Part of a small language model's weights.
Architecture: rotary positions, no biases in attention or MLP, normalized queries and keys.
Each number is 50 + 12 x the weight over its row's rms, rounded and kept within 0 to 99. Layers, rows and columns count from 0. The size before them is the row's rms in percent of the matrix's.

# layer 2 MLP down (transposed), 384x96, rms 0.102, rows 8-56, columns 0-47
094:40 47 62 44 53 32 49 32 62 67 54 55 55 57 67 43 26 30 57 64 65 52 33 32 56 66 31 61 61 55 62 36 45 53 46 66 29 52 49 51 29 63 51 74 46 47 63 37
097:46 37 62 37 57 47 56 63 43 29 24 48 52 30 51 60 54 46 75 57 46 34 52 52 56 61 38 29 47 31 37 46 72 39 37 56 46 55 50 42 71 38 47 55 72 68 48 44
064:52 53 60 37 68 62 45 62 43 50 43 38 49 47 61 56 44 79 61 45 57 52 71 59 55 55 64 40 20 59 60 56 34 58 45 51 43 39 55 70 53 54 46 52 60 50 41 48
102:63 71 33 36 69 52 38 54 58 43 62 61 60 54 42 75 60 42 36 39 46 29 60 64 57 48 38 46 70 46 59 33 72 65 65 45 35 42 43 52 65 47 71 43 51 59 50 45
104:38 49 31 62 38 46 59 42 47 27 44 76 60 42 38 51 66 32 39 45 39 55 36 63 52 52 41 49 51 66 46 60 55 57 62 39 54 47 35 50 39 47 53 50 42 57 37 51
086:38 49 25 80 34 54 58 55 36 74 32 41 24 52 51 43 49 48 60 59 72 39 36 55 59 07 59 50 61 61 56 51 47 48 65 27 58 35 35 55 69 65 56 45 54 44 45 40
097:41 63 55 58 54 29 50 72 42 41 58 62 54 59 54 55 52 36 63 46 62 51 32 65 67 61 58 54 53 36 54 52 56 34 25 47 51 44 52 21 58 29 48 55 76 64 44 77
095:66 38 50 34 45 42 61 82 62 54 43 40 43 40 52 53 55 50 27 64 40 65 43 49 58 69 56 43 43 60 51 45 34 38 41 54 54 80 30 69 52 41 51 44 68 32 57 37
096:31 52 56 46 35 64 40 58 29 44 60 53 57 41 58 49 76 59 40 52 55 40 63 33 54 54 39 77 41 58 21 48 46 66 60 61 51 43 39 44 61 46 55 54 64 57 22 34
084:44 54 55 53 54 38 45 48 60 60 45 62 48 40 65 72 47 54 42 54 52 50 53 40 48 50 58 43 53 42 96 29 65 42 50 53 36 48 55 21 41 41 45 48 72 40 47 38
086:62 63 51 62 24 45 60 36 60 39 56 35 45 45 55 45 51 49 59 46 56 44 38 50 59 39 60 58 58 55 34 61 37 64 78 44 69 63 66 52 43 67 66 46 33 46 39 38
092:43 46 53 30 42 56 67 26 37 55 44 41 45 35 51 50 47 50 35 59 67 50 39 55 52 42 41 16 44 53 49 57 46 43 30 30 59 49 60 63 68 62 46 57 50 56 54 71
110:48 50 50 50 49 42 34 36 50 68 43 49 45 57 65 60 54 22 51 46 47 48 28 55 44 35 72 11 52 48 50 52 64 47 44 54 33 61 63 48 68 44 75 43 61 50 52 51
100:53 56 56 54 51 63 54 69 43 68 52 64 53 19 59 46 74 53 52 40 35 66 53 49 56 14 51 44 55 55 49 27 57 79 35 63 44 51 40 60 41 63 49 64 67 66 42 59
110:45 55 70 36 46 34 49 43 37 57 35 17 55 39 57 52 58 41 61 51 45 65 42 47 40 68 64 48 62 41 56 61 58 71 59 47 49 67 50 42 60 79 66 52 57 44 62 54
100:39 59 34 48 58 25 66 69 48 45 33 33 35 35 57 36 41 41 58 62 51 25 42 37 60 39 44 75 43 49 55 39 64 39 68 30 42 50 49 37 45 62 62 24 52 64 52 48
107:58 62 37 53 75 56 60 64 63 37 53 47 53 18 54 53 54 55 51 57 56 49 48 57 42 45 52 50 63 58 48 54 40 53 76 58 59 32 63 45 80 64 30 54 45 70 52 46
084:59 58 57 27 57 37 35 61 52 52 43 69 57 54 60 63 48 35 51 35 42 57 38 71 32 59 62 40 46 29 45 65 51 56 48 43 55 48 41 57 60 30 63 49 64 69 37 39
111:38 59 34 27 67 60 59 77 50 57 65 49 46 74 44 42 46 42 52 54 42 75 37 34 61 48 59 67 31 72 33 55 53 49 39 74 40 36 54 38 58 46 36 67 35 42 32 46
102:44 54 33 61 29 47 57 22 59 48 65 63 44 53 54 46 37 66 63 41 49 61 53 48 49 84 45 54 46 44 54 47 32 44 54 47 44 38 37 81 28 34 55 55 43 51 45 48
113:51 30 34 58 34 39 40 41 31 39 55 41 33 58 59 30 79 59 64 38 32 48 45 44 43 53 46 32 66 52 64 32 37 42 60 62 69 62 58 63 59 46 65 66 45 40 48 69
098:58 39 52 49 42 52 25 59 36 60 43 32 35 48 48 57 61 46 35 53 51 64 68 67 40 54 53 49 54 59 57 40 51 56 29 27 42 56 61 47 48 65 48 46 27 52 44 45
099:66 51 52 25 50 44 50 41 58 38 65 52 44 58 58 57 43 54 61 47 56 33 37 48 53 79 61 57 76 59 50 77 54 39 66 55 48 37 20 38 46 42 38 63 45 49 36 72
101:45 45 79 68 63 56 52 59 36 52 52 58 66 57 45 34 32 37 46 43 68 64 68 58 46 63 39 55 35 53 36 50 72 33 60 51 54 36 48 40 66 52 31 73 36 63 51 41
087:43 60 60 32 70 58 45 62 45 35 69 68 70 58 40 41 48 65 32 37 31 56 49 34 44 69 47 46 50 46 55 60 37 35 46 67 48 50 40 60 35 21 60 41 49 38 52 22
093:64 47 54 39 64 72 34 70 59 46 55 51 57 45 37 43 59 54 26 45 30 35 46 52 68 62 56 60 31 67 43 40 66 47 61 43 48 46 39 45 36 52 35 35 55 27 42 28
085:73 72 37 79 68 58 42 46 81 45 50 38 46 39 52 36 51 25 55 44 53 53 55 37 40 39 20 43 36 37 44 50 40 53 46 67 39 58 26 49 61 43 61 56 29 61 32 54
095:42 69 68 35 58 48 67 52 62 57 31 63 34 70 54 49 54 59 51 46 60 58 43 63 25 53 44 39 43 21 48 63 47 33 51 43 61 60 57 48 51 31 55 33 55 59 40 67
105:50 47 46 62 29 39 46 73 53 55 47 66 52 61 55 40 60 37 57 57 61 30 53 60 54 53 51 50 54 50 36 33 41 38 74 63 58 31 49 78 42 27 62 58 47 37 46 35
077:61 36 35 83 26 53 66 47 42 36 39 35 52 38 47 59 47 60 46 60 45 45 40 34 42 31 66 50 64 54 43 50 52 69 57 42 37 71 66 64 58 54 38 40 65 36 53 31
090:79 39 43 71 38 41 54 42 50 33 31 64 53 58 52 53 61 55 50 24 28 65 41 42 51 41 49 31 62 42 47 51 61 53 48 52 55 69 84 42 52 62 44 38 58 44 25 55
092:46 56 32 50 65 38 59 31 64 40 61 67 54 51 41 45 28 67 43 55 56 67 58 54 74 59 50 67 56 45 44 56 57 56 62 55 76 59 45 49 41 56 50 62 67 28 73 33
104:48 53 66 52 62 35 45 48 47 49 58 54 92 39 54 55 43 53 45 39 61 51 43 47 41 38 48 51 56 50 66 61 52 71 50 57 44 71 52 45 36 25 55 51 33 40 49 49
096:69 62 49 54 46 64 65 61 40 46 27 50 36 60 28 51 60 53 50 57 42 21 51 41 37 39 46 41 57 58 39 55 66 54 56 54 46 46 48 57 52 38 34 44 54 63 56 48
103:31 69 49 44 57 58 44 64 53 58 44 47 59 41 56 34 57 49 48 43 52 31 42 65 46 66 58 49 43 43 49 50 43 68 38 40 44 55 31 60 47 50 53 37 61 57 56 49
102:51 18 43 26 61 48 36 51 57 40 53 63 60 33 34 56 54 61 47 45 63 48 45 45 53 34 66 37 43 46 73 35 43 44 53 40 69 70 54 46 46 46 37 36 41 48 53 54
098:51 60 54 39 54 37 86 61 67 49 31 56 46 86 43 62 66 51 38 67 31 51 44 27 19 48 34 44 43 47 54 45 48 59 20 71 38 61 68 36 43 53 42 52 45 54 58 50
102:33 60 61 45 74 79 35 65 52 49 58 53 61 72 35 51 35 28 53 52 53 49 62 46 57 57 42 53 67 51 36 61 37 50 47 37 64 45 46 59 43 48 34 39 53 35 37 50
096:60 62 45 20 43 73 59 46 69 41 42 54 44 53 36 38 33 40 27 49 51 49 40 40 38 62 56 55 51 46 31 57 70 50 66 60 39 57 24 34 58 45 41 29 51 59 70 33
120:51 42 69 58 61 32 56 46 59 64 61 33 31 34 43 33 50 45 37 59 29 39 39 57 64 41 45 66 53 46 51 32 54 29 38 48 55 56 51 39 48 53 43 48 29 57 70 71
093:46 31 54 53 32 47 74 44 50 64 54 54 56 34 49 49 60 29 30 60 32 42 47 68 40 52 53 40 43 65 51 64 68 30 56 56 62 66 51 41 59 24 46 33 41 49 50 69
110:43 53 54 61 54 63 45 54 44 69 48 55 41 47 70 52 54 61 66 79 30 41 52 26 62 52 45 36 55 59 36 54 59 47 31 76 29 41 61 25 54 48 60 26 45 45 68 53
087:67 50 61 76 51 59 45 50 41 38 41 32 38 39 43 38 32 42 34 32 45 54 61 66 61 35 67 58 47 42 52 48 46 37 39 49 64 35 36 49 49 46 47 35 52 41 51 42
109:64 52 66 55 47 56 62 49 32 85 51 41 33 46 49 33 42 61 52 55 48 55 46 84 58 66 73 52 48 39 48 75 39 52 69 48 40 67 57 52 56 53 41 56 58 53 50 39
095:53 60 66 72 43 59 40 40 45 52 39 44 54 49 63 55 43 62 49 63 53 66 45 51 52 65 41 53 81 29 42 57 52 51 52 53 56 53 57 35 55 55 67 67 57 40 57 58
110:41 46 42 40 35 51 61 49 59 48 71 22 60 38 43 51 68 54 43 41 67 57 67 19 59 56 47 54 42 60 50 34 32 71 57 52 58 62 48 55 47 53 58 63 60 65 31 51
111:46 53 41 57 73 51 48 52 44 33 50 37 39 48 62 74 61 55 45 45 64 58 43 42 67 56 47 37 58 34 51 40 26 57 38 41 38 32 68 50 67 56 69 43 63 66 45 38
093:51 49 71 45 75 50 44 50 32 62 54 49 57 40 57 24 41 46 44 72 45 36 62 41 55 48 48 49 63 34 43 51 54 28 47 43 60 38 51 47 42 57 56 26 51 65 68 62
107:65 65 26 22 71 44 31 29 46 51 53 49 39 68 34 50 66 67 59 60 54 46 56 32 47 57 38 45 52 57 55 45 48 61 35 30 43 47 54 48 66 62 66 37 74 40 42 50
# layer 2 MLP gate, 384x96, rms 0.316, rows 9-56, columns 0-47
090:41 70 60 44 36 58 52 41 46 34 41 33 45 55 35 50 39 66 42 54 68 45 45 45 39 39 50 77 52 46 43 52 44 48 60 44 60 44 68 62 52 75 39 53 44 51 48 71
090:60 55 55 34 40 63 39 43 29 33 38 35 46 36 59 82 51 60 30 42 45 51 37 47 65 52 74 44 57 31 34 62 51 38 43 39 42 52 37 72 45 42 48 61 45 49 40 49
105:36 51 59 43 55 42 49 37 53 44 23 53 52 56 44 65 45 64 62 63 49 56 40 63 46 54 78 63 59 57 58 44 37 42 42 72 47 45 52 47 53 64 25 61 35 35 38 44
104:45 65 48 64 45 46 76 24 60 47 22 37 51 55 49 33 55 29 48 27 54 54 38 63 31 66 54 54 46 55 35 54 58 52 62 42 35 64 52 44 45 37 49 55 65 36 54 39
094:41 38 55 48 47 60 41 52 23 38 53 41 67 25 65 58 37 46 55 52 46 52 62 50 62 61 46 45 45 63 47 60 39 24 48 41 44 62 65 67 68 35 42 48 37 28 69 59
089:42 37 44 48 56 34 54 37 47 28 36 52 40 48 71 81 59 61 47 46 71 23 53 43 45 47 65 71 36 33 57 41 65 39 44 46 43 52 58 74 54 59 39 52 32 52 60 21
103:49 40 63 34 46 43 70 54 64 50 50 61 54 60 71 40 53 40 51 40 44 48 36 51 47 59 50 31 52 67 53 58 48 47 49 32 45 60 54 36 44 48 70 25 68 48 51 51
084:38 35 58 43 37 43 53 36 36 41 47 26 54 41 62 38 51 58 37 51 56 46 48 34 50 40 63 53 66 43 41 50 64 40 67 38 70 52 68 40 59 60 50 56 48 23 32 45
081:56 56 35 56 59 52 46 23 45 58 44 53 51 37 65 79 49 59 55 45 70 24 40 45 49 50 66 53 50 46 60 36 51 40 47 24 24 56 53 50 55 37 38 40 30 28 46 36
090:33 62 49 63 56 43 53 59 61 42 43 67 54 60 67 27 41 50 53 73 55 71 66 72 27 58 47 43 63 55 52 47 41 57 36 50 18 38 28 66 66 50 26 45 56 58 63 59
100:52 47 56 74 59 50 21 46 67 33 55 48 59 47 52 66 56 52 74 62 52 51 64 59 27 47 56 68 49 46 31 45 42 57 57 56 31 47 47 49 27 53 44 59 37 55 64 44
114:47 76 46 54 38 43 58 55 58 25 44 31 58 38 66 51 59 72 44 63 62 27 64 54 70 55 38 77 55 61 31 57 48 75 57 50 73 35 53 45 50 59 37 51 63 47 60 48
090:38 39 57 56 31 30 60 49 70 25 45 32 45 64 55 53 51 42 72 64 50 55 71 34 52 47 53 58 41 41 60 52 45 35 75 34 52 49 71 36 43 37 46 59 59 53 78 56
095:36 39 55 66 27 44 39 56 50 49 31 44 48 45 75 71 62 56 47 65 62 38 64 54 59 25 36 53 44 46 54 51 47 64 59 61 52 54 63 52 61 58 15 47 59 65 68 53
123:51 49 71 71 40 65 36 30 44 52 68 54 27 34 69 35 53 42 32 57 44 67 46 50 79 49 57 23 54 52 34 64 49 46 64 33 53 45 47 47 56 35 53 54 41 41 45 59
105:23 51 41 50 66 56 49 48 63 46 44 30 61 53 60 50 61 33 55 55 34 57 78 56 41 20 41 56 44 38 46 59 55 49 75 28 70 43 26 23 56 63 59 42 35 47 53 52
098:50 67 54 42 45 19 68 61 56 41 34 39 54 51 59 59 70 42 45 66 39 46 47 60 31 44 56 68 62 42 52 46 47 80 54 42 46 49 57 28 54 41 58 51 61 61 75 50
095:47 53 43 41 63 37 53 40 37 29 62 42 53 64 48 47 50 56 55 29 74 42 36 39 39 45 48 62 45 39 36 44 59 51 64 47 41 58 40 56 55 59 52 63 49 35 34 42
099:59 49 67 75 25 44 48 47 73 49 36 57 39 34 45 42 53 25 45 53 46 60 74 26 55 50 51 47 45 31 61 37 44 41 55 38 37 39 48 81 46 59 50 47 41 55 57 63
117:58 54 66 58 52 59 68 32 44 41 40 51 60 25 52 50 45 44 51 39 77 41 72 49 49 52 36 37 35 41 41 84 59 50 40 43 27 34 52 47 60 60 56 42 50 72 49 59
095:33 47 18 58 62 43 46 42 68 66 31 43 55 46 60 62 32 56 69 38 47 51 48 33 62 57 53 54 62 58 56 53 59 67 64 72 64 65 34 66 53 47 46 57 69 47 56 56
095:44 42 55 32 48 44 47 58 64 42 32 43 50 49 71 60 62 70 54 38 46 47 65 47 50 61 67 57 67 61 61 51 45 55 50 50 36 27 41 42 55 40 38 19 43 45 52 36
080:48 38 60 65 52 58 54 49 57 31 40 49 52 61 62 34 39 35 47 50 56 35 65 61 25 51 48 40 48 36 34 78 60 40 56 32 32 55 54 49 43 55 48 48 27 64 46 41
092:58 56 39 41 51 45 65 62 37 32 53 46 45 38 52 57 65 50 67 36 56 39 45 53 54 71 39 61 55 48 31 33 45 44 46 47 35 60 68 56 62 26 25 37 53 49 59 46
089:52 43 48 38 62 43 50 55 45 53 38 49 48 52 39 54 43 54 41 54 61 72 55 43 66 56 32 51 62 39 27 54 53 58 71 63 29 30 68 60 25 51 32 66 57 41 53 58
084:45 45 46 39 50 24 57 60 51 54 40 47 38 51 60 43 61 62 51 51 76 50 64 62 45 68 38 46 63 41 40 43 55 42 47 18 42 40 58 28 41 56 60 50 51 46 69 65
117:64 45 44 59 42 51 45 52 55 56 64 60 38 37 53 61 69 41 41 34 30 60 51 61 61 24 43 34 59 58 51 56 42 86 59 50 53 25 40 56 48 62 65 79 36 59 91 41
092:53 55 61 60 41 54 36 53 31 53 54 49 46 64 63 46 65 37 48 58 61 39 40 56 58 51 55 39 32 41 15 42 53 32 69 30 44 41 46 73 33 49 42 43 63 22 57 33
100:40 48 37 48 45 29 42 37 67 47 45 37 51 56 57 37 69 53 55 52 56 45 32 57 42 50 68 61 49 41 32 72 51 38 54 46 35 55 49 52 37 50 44 37 55 44 50 33
089:35 53 44 32 64 38 54 61 48 58 43 34 42 52 36 59 37 48 46 32 47 44 50 59 72 41 52 32 46 45 54 55 50 50 43 45 53 76 47 43 41 47 36 32 44 35 54 44
110:60 66 56 51 67 46 54 50 38 34 42 54 30 50 35 44 40 47 47 52 73 32 49 44 71 30 43 30 42 31 38 51 39 62 54 35 57 54 31 41 46 57 70 40 35 61 41 50
099:25 52 52 76 54 53 62 51 61 40 38 47 58 43 45 42 47 56 42 27 61 38 34 60 71 53 66 40 48 50 45 54 52 52 61 28 60 58 38 39 40 50 64 35 41 34 43 63
101:59 55 43 33 61 18 77 47 63 66 28 41 54 49 75 74 50 60 37 58 52 53 37 65 39 49 46 66 53 36 41 41 42 38 61 51 31 55 57 47 36 56 50 51 78 42 58 61
107:51 56 49 36 41 57 71 44 50 34 51 57 44 35 54 50 54 61 63 59 66 35 28 55 47 53 58 47 49 24 35 64 47 81 32 31 49 68 42 60 46 48 51 47 49 43 80 46
105:56 58 41 46 52 38 43 32 36 53 39 37 43 54 59 43 55 56 54 63 27 35 56 44 74 52 55 48 47 55 44 73 31 78 44 67 55 41 61 53 72 54 57 37 64 60 49 44
102:41 55 48 24 51 47 13 51 54 64 34 33 65 46 67 33 38 55 62 63 33 48 47 34 66 51 62 42 49 46 55 49 45 67 42 53 45 50 56 44 45 55 30 58 51 36 33 55
100:52 62 38 51 41 41 52 44 58 48 51 49 69 62 43 41 39 40 66 49 48 46 57 38 58 31 53 71 60 47 43 62 47 37 37 40 60 67 43 41 51 38 39 39 64 45 52 63
091:41 37 34 31 35 71 63 74 48 47 53 42 68 51 75 58 61 40 71 52 53 71 38 54 41 45 44 53 68 41 42 56 35 31 56 57 59 41 77 51 42 59 54 48 66 72 30 76
112:45 61 61 39 48 60 50 50 32 54 30 65 47 66 71 55 49 38 41 41 55 46 61 60 64 60 58 57 38 48 52 61 38 55 46 70 49 68 32 60 57 58 43 35 49 41 51 53
098:47 56 59 60 40 70 39 37 56 40 62 36 39 54 35 45 62 41 46 26 40 52 41 67 38 44 64 47 45 45 53 46 60 58 54 49 49 40 59 34 56 61 85 35 44 40 43 44
099:64 57 46 46 48 33 52 48 62 72 45 36 42 43 37 62 78 66 37 67 43 48 57 60 57 51 45 72 60 43 56 50 50 51 52 48 33 41 41 76 52 42 47 47 34 52 58 41
083:44 59 60 78 50 59 42 66 42 55 43 34 34 17 45 60 47 51 50 56 53 52 57 60 66 55 43 32 60 37 48 55 49 44 31 46 52 33 39 59 49 74 58 53 62 66 63 62
099:27 41 39 60 42 59 43 38 64 52 27 59 50 35 60 57 49 48 58 36 45 47 35 59 61 43 52 29 29 45 30 52 45 51 74 47 56 53 54 47 59 55 49 38 31 42 48 58
089:64 57 29 44 43 29 49 53 38 49 35 34 60 64 78 43 69 59 62 29 45 52 61 60 45 30 47 52 71 47 50 51 20 74 48 46 51 33 61 44 43 35 50 45 47 31 43 51
130:44 37 51 55 44 47 70 63 54 29 54 57 53 44 73 63 49 43 49 38 70 61 49 53 36 71 56 41 48 32 51 35 44 58 54 33 49 39 59 59 57 69 62 39 72 39 60 54
118:47 50 77 49 39 53 59 44 60 44 31 43 39 51 53 48 58 44 50 72 45 55 75 43 48 66 66 59 65 44 46 48 52 78 40 41 35 48 42 46 65 54 49 40 79 61 55 44
097:39 74 49 51 38 67 62 41 41 35 25 54 46 42 27 53 49 51 52 34 75 39 53 60 55 42 56 62 47 52 47 56 57 45 37 48 49 71 36 67 63 67 37 42 22 34 37 33
101:45 45 77 66 49 62 24 35 60 39 56 46 68 49 41 63 47 22 35 47 51 46 59 74 74 48 55 56 59 50 42 33 50 57 45 57 59 38 46 60 41 32 39 35 49 54 54 69
# layer 2 MLP up, 384x96, rms 0.335, rows 9-56, columns 0-47
102:51 42 33 47 60 37 69 77 67 39 42 50 56 64 47 44 53 32 64 50 55 65 55 56 58 67 39 19 39 46 55 36 56 50 30 41 45 41 50 45 56 42 57 42 71 52 43 35
080:47 49 63 46 44 59 32 43 22 51 30 51 61 46 65 53 26 43 53 79 26 56 54 41 52 39 67 47 40 44 64 43 41 47 60 37 38 55 39 45 34 49 45 53 27 48 46 34
102:57 51 43 37 42 45 64 50 49 61 68 51 38 48 34 55 66 49 21 49 57 46 41 60 54 46 46 50 44 32 63 32 58 73 60 34 41 65 37 59 61 29 67 55 42 59 43 51
105:71 56 42 63 16 49 73 39 51 39 42 58 47 46 43 49 58 68 52 47 56 58 41 49 69 63 56 26 34 70 41 68 55 51 35 33 38 52 39 48 47 50 66 49 63 43 21 52
090:52 58 49 56 45 38 49 47 66 61 45 54 28 76 38 37 52 56 36 53 49 51 34 52 40 38 53 65 51 32 52 44 58 75 64 53 47 40 27 37 30 67 62 63 69 68 37 52
079:56 34 30 54 38 24 60 76 51 63 51 65 48 44 48 68 50 43 44 41 40 64 69 45 65 62 44 31 33 65 41 42 57 67 58 27 58 58 65 64 46 47 51 59 63 58 48 67
088:55 56 48 60 45 53 39 71 35 48 38 27 68 42 71 52 54 59 46 53 48 44 63 62 78 33 58 43 63 48 54 55 48 51 22 56 49 66 40 74 61 37 27 56 55 51 50 53
085:42 43 49 47 55 43 58 38 33 45 41 27 50 44 54 34 55 65 51 49 48 55 59 40 61 40 60 51 63 51 48 47 57 38 76 38 68 64 72 52 59 56 52 60 63 36 37 49
072:68 50 49 61 45 24 31 46 23 51 47 45 61 30 68 74 46 54 45 46 57 27 42 54 56 68 60 58 52 48 44 42 35 41 52 34 59 53 52 46 54 48 33 47 53 29 53 46
092:70 47 42 43 41 54 46 37 37 47 64 36 57 35 23 66 58 53 46 43 47 27 38 31 70 53 60 54 40 54 44 48 59 54 65 36 90 57 77 41 40 49 76 56 39 43 35 49
110:54 54 46 31 45 54 73 57 32 59 36 60 41 50 49 42 49 47 24 40 56 49 29 46 75 52 41 36 51 56 72 48 54 39 41 32 59 51 48 47 74 50 55 35 68 44 35 53
128:44 30 52 48 57 51 47 41 48 62 62 74 45 71 35 58 48 37 64 41 40 58 35 42 31 44 63 24 50 34 70 39 52 21 39 61 23 59 40 51 54 39 59 43 48 54 49 54
089:52 62 45 48 66 71 38 60 34 73 53 60 58 37 43 64 59 55 23 33 58 42 32 59 63 45 56 45 46 51 33 38 50 78 30 68 55 52 41 60 50 54 43 43 44 60 22 43
089:49 53 59 53 69 43 72 56 65 47 45 50 51 42 47 33 39 45 61 49 37 92 30 37 51 80 46 40 58 40 58 47 54 62 40 40 59 33 45 36 42 62 83 68 55 45 41 54
128:39 47 37 32 64 37 65 58 47 48 45 32 57 59 37 65 46 53 63 37 41 40 56 42 51 57 20 74 48 56 56 40 53 51 32 64 37 50 61 46 43 60 47 34 59 51 46 34
112:37 54 35 44 63 48 51 64 64 37 64 46 66 25 59 41 61 47 46 56 62 55 72 65 50 42 57 47 47 45 58 45 54 62 68 59 72 27 40 37 60 51 53 55 39 64 36 54
096:43 67 55 43 56 39 56 50 58 41 49 55 38 52 29 48 62 43 56 61 43 61 57 61 40 48 41 57 58 36 52 43 48 77 44 63 46 36 39 38 58 48 52 62 60 71 67 41
108:46 71 46 43 71 61 58 57 34 38 44 45 49 69 46 42 55 42 55 55 62 48 36 43 35 50 55 52 51 35 40 49 43 51 70 47 51 41 40 62 59 51 56 69 39 56 35 29
110:62 50 68 58 44 44 48 55 42 56 45 50 49 42 32 51 41 41 46 51 60 65 72 33 51 57 45 40 35 40 52 46 34 59 48 36 08 40 44 73 45 49 66 50 64 59 32 46
140:37 46 35 53 55 43 32 58 41 52 65 38 36 57 58 53 67 53 44 53 31 69 24 53 59 57 47 48 61 63 57 31 36 39 61 57 73 79 46 63 46 25 50 60 53 37 50 49
090:71 43 82 37 28 54 43 48 33 44 62 56 44 54 47 43 78 48 38 72 57 55 48 69 50 43 66 54 57 41 44 61 48 37 44 21 39 39 62 38 42 57 55 49 33 49 32 48
084:52 54 57 72 54 59 47 37 78 41 64 51 54 44 35 43 44 57 33 37 61 29 63 59 40 55 64 46 48 78 50 49 55 44 45 54 57 57 25 29 56 34 36 33 54 39 41 47
089:44 36 60 70 54 68 56 52 65 36 39 59 59 64 60 56 33 37 44 59 69 36 63 62 26 37 53 51 46 28 35 69 57 51 59 46 31 68 42 60 32 56 29 61 29 71 32 38
079:43 53 45 51 60 38 54 68 36 32 52 55 47 39 52 58 50 52 66 45 67 49 36 51 53 71 38 43 54 42 32 36 54 46 40 61 40 60 75 48 52 32 26 41 42 70 47 44
090:52 47 53 48 58 42 30 54 47 62 37 53 44 52 46 48 41 54 45 53 58 69 58 46 59 60 43 41 59 46 29 51 51 63 62 76 25 30 68 57 26 44 40 79 49 52 49 63
082:46 59 56 53 61 71 44 43 58 52 56 40 55 46 37 63 38 40 50 33 26 57 40 38 54 33 59 54 38 39 55 53 43 54 61 63 51 64 34 67 55 55 63 65 42 56 44 29
128:37 58 59 44 57 50 50 32 52 46 38 34 55 69 42 53 40 59 57 71 55 34 49 51 41 75 52 76 37 48 54 47 47 17 37 36 35 68 70 59 52 36 42 34 68 45 20 61
092:50 68 60 56 48 49 41 43 36 51 48 65 52 43 67 33 56 52 56 59 43 41 45 49 57 43 59 43 24 58 62 49 37 34 67 51 34 53 55 71 47 45 34 81 53 37 81 21
078:62 34 51 34 51 55 54 36 40 60 43 42 70 66 50 54 32 59 59 55 44 32 55 36 46 28 47 59 68 82 61 51 64 49 33 64 50 52 72 68 55 50 25 50 53 50 49 58
084:60 40 64 57 52 39 79 40 58 39 41 42 70 56 43 46 70 44 53 48 59 50 56 45 45 50 48 77 65 60 48 32 58 44 66 57 48 37 72 51 52 52 49 66 67 55 52 51
096:48 66 54 54 65 32 59 52 52 68 44 50 63 41 38 41 32 66 57 27 26 31 52 56 60 36 51 48 56 50 41 54 46 67 55 56 43 54 31 38 39 60 58 44 32 47 47 34
102:49 50 31 67 53 44 66 49 50 29 56 53 73 42 56 46 41 51 69 16 62 36 39 74 61 35 48 39 47 63 50 56 55 46 63 44 49 71 30 47 23 49 53 40 38 34 46 57
076:56 45 59 37 59 30 63 55 35 45 52 55 29 62 51 58 41 46 44 42 46 42 28 47 39 49 47 64 60 72 57 68 64 59 49 56 61 42 77 59 45 54 26 38 33 54 45 30
121:57 41 50 43 43 42 60 37 56 45 47 55 64 56 66 61 53 57 61 61 60 39 39 56 40 64 67 52 48 45 46 51 40 87 38 45 29 68 41 64 41 59 46 43 52 40 69 47
100:42 27 31 39 43 65 51 52 53 50 33 65 48 30 40 63 51 41 52 59 53 59 58 43 38 39 69 35 41 45 75 35 62 53 55 45 69 59 28 51 62 36 49 46 46 64 51 66
091:45 66 55 40 60 56 57 45 51 33 47 76 18 42 53 76 64 36 36 54 42 41 38 39 54 50 44 25 36 44 44 52 60 45 73 45 70 44 43 59 53 55 53 53 31 56 43 47
099:60 64 45 55 34 46 54 44 61 38 49 59 52 60 29 42 31 46 58 38 34 46 40 40 61 33 55 65 53 52 47 70 44 42 32 37 65 60 27 42 59 36 32 36 38 35 51 60
092:52 31 57 33 44 68 62 45 57 51 49 72 33 47 44 47 60 42 48 60 60 80 27 59 39 72 28 65 67 45 41 39 52 55 59 51 53 42 56 41 54 53 46 36 59 59 47 38
139:74 43 44 55 66 37 60 50 63 38 63 57 39 35 31 64 42 64 47 47 48 53 37 44 57 32 41 51 63 42 51 40 64 33 53 32 59 36 56 52 44 33 64 46 52 54 63 55
093:38 44 46 34 61 44 49 35 40 62 37 46 54 30 51 45 42 41 49 65 51 43 47 42 57 46 34 70 57 48 52 45 55 48 75 69 73 70 52 49 57 19 40 56 30 39 55 70
099:45 42 52 67 49 53 52 59 38 31 49 45 70 55 66 39 43 40 58 48 37 56 44 45 55 65 51 27 36 59 60 55 42 42 44 48 50 61 60 49 50 70 44 32 63 48 57 49
077:51 44 46 63 50 44 63 49 49 59 51 51 32 42 74 66 48 57 59 66 46 42 55 56 48 66 54 45 61 39 48 58 52 28 31 63 42 38 70 46 41 69 52 77 73 62 59 62
105:63 54 51 43 59 39 59 71 39 61 78 41 57 60 48 56 47 60 50 70 46 49 55 57 28 60 69 66 66 50 65 60 43 39 41 56 57 52 53 52 55 68 38 54 68 55 51 41
084:51 59 42 32 52 47 37 34 63 34 65 40 25 54 49 52 55 65 42 73 53 43 52 46 41 51 45 50 53 25 39 48 53 56 45 73 44 67 38 25 62 39 58 52 39 34 57 58
127:60 57 47 39 33 58 44 40 50 47 52 44 48 40 33 49 59 54 68 45 53 83 47 46 78 56 58 49 51 25 52 40 51 54 59 74 40 39 37 62 53 64 51 49 56 66 65 36
123:49 55 71 52 68 59 63 59 48 60 48 59 41 46 39 59 61 59 48 41 40 58 73 45 58 65 49 48 47 55 72 42 48 59 55 62 45 31 49 65 40 59 65 48 64 78 61 43
087:39 62 43 63 55 68 46 44 37 57 55 50 38 38 26 37 37 60 50 60 52 36 59 49 64 48 63 43 40 49 48 30 52 34 44 18 62 40 36 52 51 49 59 42 41 50 52 39
100:40 65 47 43 44 60 51 46 50 44 49 64 30 64 51 66 61 60 40 76 48 51 46 27 55 49 39 58 49 23 33 44 46 62 46 34 43 23 55 37 71 47 55 42 72 42 54 33